Weights of a small GPT-style language model, trained from scratch on English Wikipedia.
Size: 10 layers, 3 heads of 32, MLP 256 SwiGLU, 2.3M parameters.
Training: 129M tokens, 7868 steps.
Each number is 128 + 32 x the weight over its row's rms, rounded and kept within 0 to 255. Layers, rows and columns count from 0. Numbers have three digits each. The size before them is the row's rms in percent of the matrix's.

# layer 2 attention output, 96x96, rms 0.262, rows 72-95, columns 0-95
100:114144127216178102035126137088165064098111133115116142114091118110088142157130085109102064144169137127098179162130179089156154116129134111114115091120091163175129146120092145063103180086117070099133085124171097127140145170089114125123125100171147173118176122083190129136141128114142127131
105:112087100171163153095115115185154126156134073163138122143073094086171106091130107059050126119136149112124093157043087082145172116165144086142158103106158130113103092124148197149131159141183118126124132138115150077114161094118118129142121158101080090160144115103121111223139136113117156156
101:122119131107217123082111225135138188149116107099155116149072084079066123132109139129147112121106134076088103172113100120097077074153125159174149096111133126121145128102168095124130146130185108135105134135099198133145128157124170083088113124136170137102186182148124090099100191127117139152
098:169114081145113181163122169155134144100151126099136116142143128197140142152080118085148161090114120113144093146056112133142096102159097208095129096148037094098072161161124118088145132118108135111133116169196151091189090115070118153128155148111118161074149169141126129175128141091179127111
097:117149117166124111145076125139135112061121115094187115193082166081163179126103135057102056183146126070113131125168100115147124203146140088110177061152097139099177132079116131161143076138153085127099123099168122113140144136144127112133083114140147109118106082081188153136132108159138152131
094:116123187122127068145106158125151124092068118071099134123156119139118181121191162083130073162152138109118174203105111119237106162150107092157175161157149130156169139140112130109131068049161126114159147117100106113104129120083144148119078128093147093121090118139137139136137077099144102100
094:152138104184120116190149105129184156153132172112139110159146150156125082036150164185169148095072110128200129139123164139140170132127134104154113115173152139102119145091176142105128146155041099066147095099130104173143111124183129161128124154118119149140149079101093127142106088178188133105
105:065140105210062118168104139114169088124164126171078078074151136167126129098083148070133126104117163114140153091063147108087141125132082093085170117114161103093088186134110110072135069107128093185118080142113158116104108122128088123128129115092135127161087132139130140096162111068111156137
110:134138135110122152100144102156154164168105155151108177103135000106153135072087153141085141066099125088152105080151168116102085145113117105118114124206104105111108113155153099199167134138114124111138092097130142134185143107139140153123108114171110066064201099113136133108133119095135131115
101:181185104097194163124129176092091176157130038131109182164124140134163108099116138100102127105123103158089096114149115126101125127073138094155167144169117081142089117132176100108129082073108145093177169126179156095115165101099127128187097086173141136109143152149146108155193119112122167092
088:095119091093120052168152146130158192180139082122090174105137110120154118148155113188102086130118146130116065132137136132106202076117211110050074153120128090131109122168120112138088065136133143042130143144106160117115150187141138124149109123103159121124152118143145103137137110118130182084
112:126109159180114103138196111124107095076127112135124171086124078070098169102077140082000089185126142108123127123144137138165061137141125134120142152095139160124128142135121161185186128116131049085133169117090097152125116146117111139133126130109131148144148130114055113139157172125103110122
094:052109101125141118152093146156155180195100180093160144100178143134113131077118135136136162154100115114115121110183155154147137124171140109090133061144194158218201161091112135085165114144111077146111109164099095098168127133149153117153104133118064157138158161103129074086101130117142110124
098:149109143089143109103072130161089162132143152176145132173014196145094129147226073150154137152120121141129101160123101124175112121150082078192127134120111112122122138158088149105091154164058096120131162112109112147149116112146110118107139166066130127135089191131162089123111132153096115117
103:109121200158137115110097080114122107060046138150157140112132128106069125131131030072137164134128122040182158141105107137118099131115129148057107164121159090131164088039184140091167114154132125125125097104115106137129138119130141135104136152117110128115186100153140148142143150139135109185
101:059171109085109083149132112110139163089118171123078101098206171167157136140152135168169156098117152088102149082038173125103114113075115130095180133039100148122096120137123114139200123170091113148102131140121134167094165106128155148132137167093169118090124103110152124122164156136107108105
091:151075099125155104161093070148145146108163226169104107125054161075117141119123076185166163129153127172083112121085090121095080120115096139137110114123146137125153094060130109150099095065149188167131145150161117142173162119096091164109087136118125141164166160159171132145165126111132109148
107:139063187115122114119122108155128058156156124156106175039135041098193064085093144105078193117073103086122124097156100127108091183129114126115108103113177190130113164182137104094127145166132125164135121109127134094151145134101178126118153086100142135133114157121092136138119117132111099108
101:123092157087134126151135162138135161114091135120145135149076170104185130110158107137161153048164156148168103139115100215101172212111100124093152129155096091135207164140159143123098081144117119151162092140097133094099111097093130081166126086052120093153108111112123126092118173141086119163
095:116056098079115125061081109104142057128097150104109135149086175134108114085157156153110116137155160175112136194126070149103115155091097139109108090140049082141137150098141102151209209133150073132122119158105112095131095112115143138137124161102129117117117088153159180112102127106185114141
093:150119163109098068112167142145135135140138082137184157172106125115092176181148072067081136149115089140169138081163100152124128121130167125156188177095081068136165117162189130154113087118086158142110127117163148116087187090166081131142155133160105125099151118138132052126169169111169117108
094:123104157119108105168150096142107193118149114092156171121145155173103131098118164182114116153161136099134113126137115162144129090196149095108189124144143088087064051087079162111099203086063111175117172129123133109100178126148111103120163172096095153144075149154119152075157107124113092126
091:101107101118121117165140128071128169076167111127072194129148079160135096128140129160156209148135101183140187047095086093158155134177119079105135100143127087120077141095098033151135142101143069110109150099130139099124108088124150158157147097121109102079123135095162140125101107117142153152
099:114107169145111141163154120142093157116131166126143085080145150164173133112143127173148136176147165174130220070163145070102166083108126196117095130167143114046160086125146154145206117143110074130132126170132079158157148089113158087155132079108139124111104108104112155106160136111087133086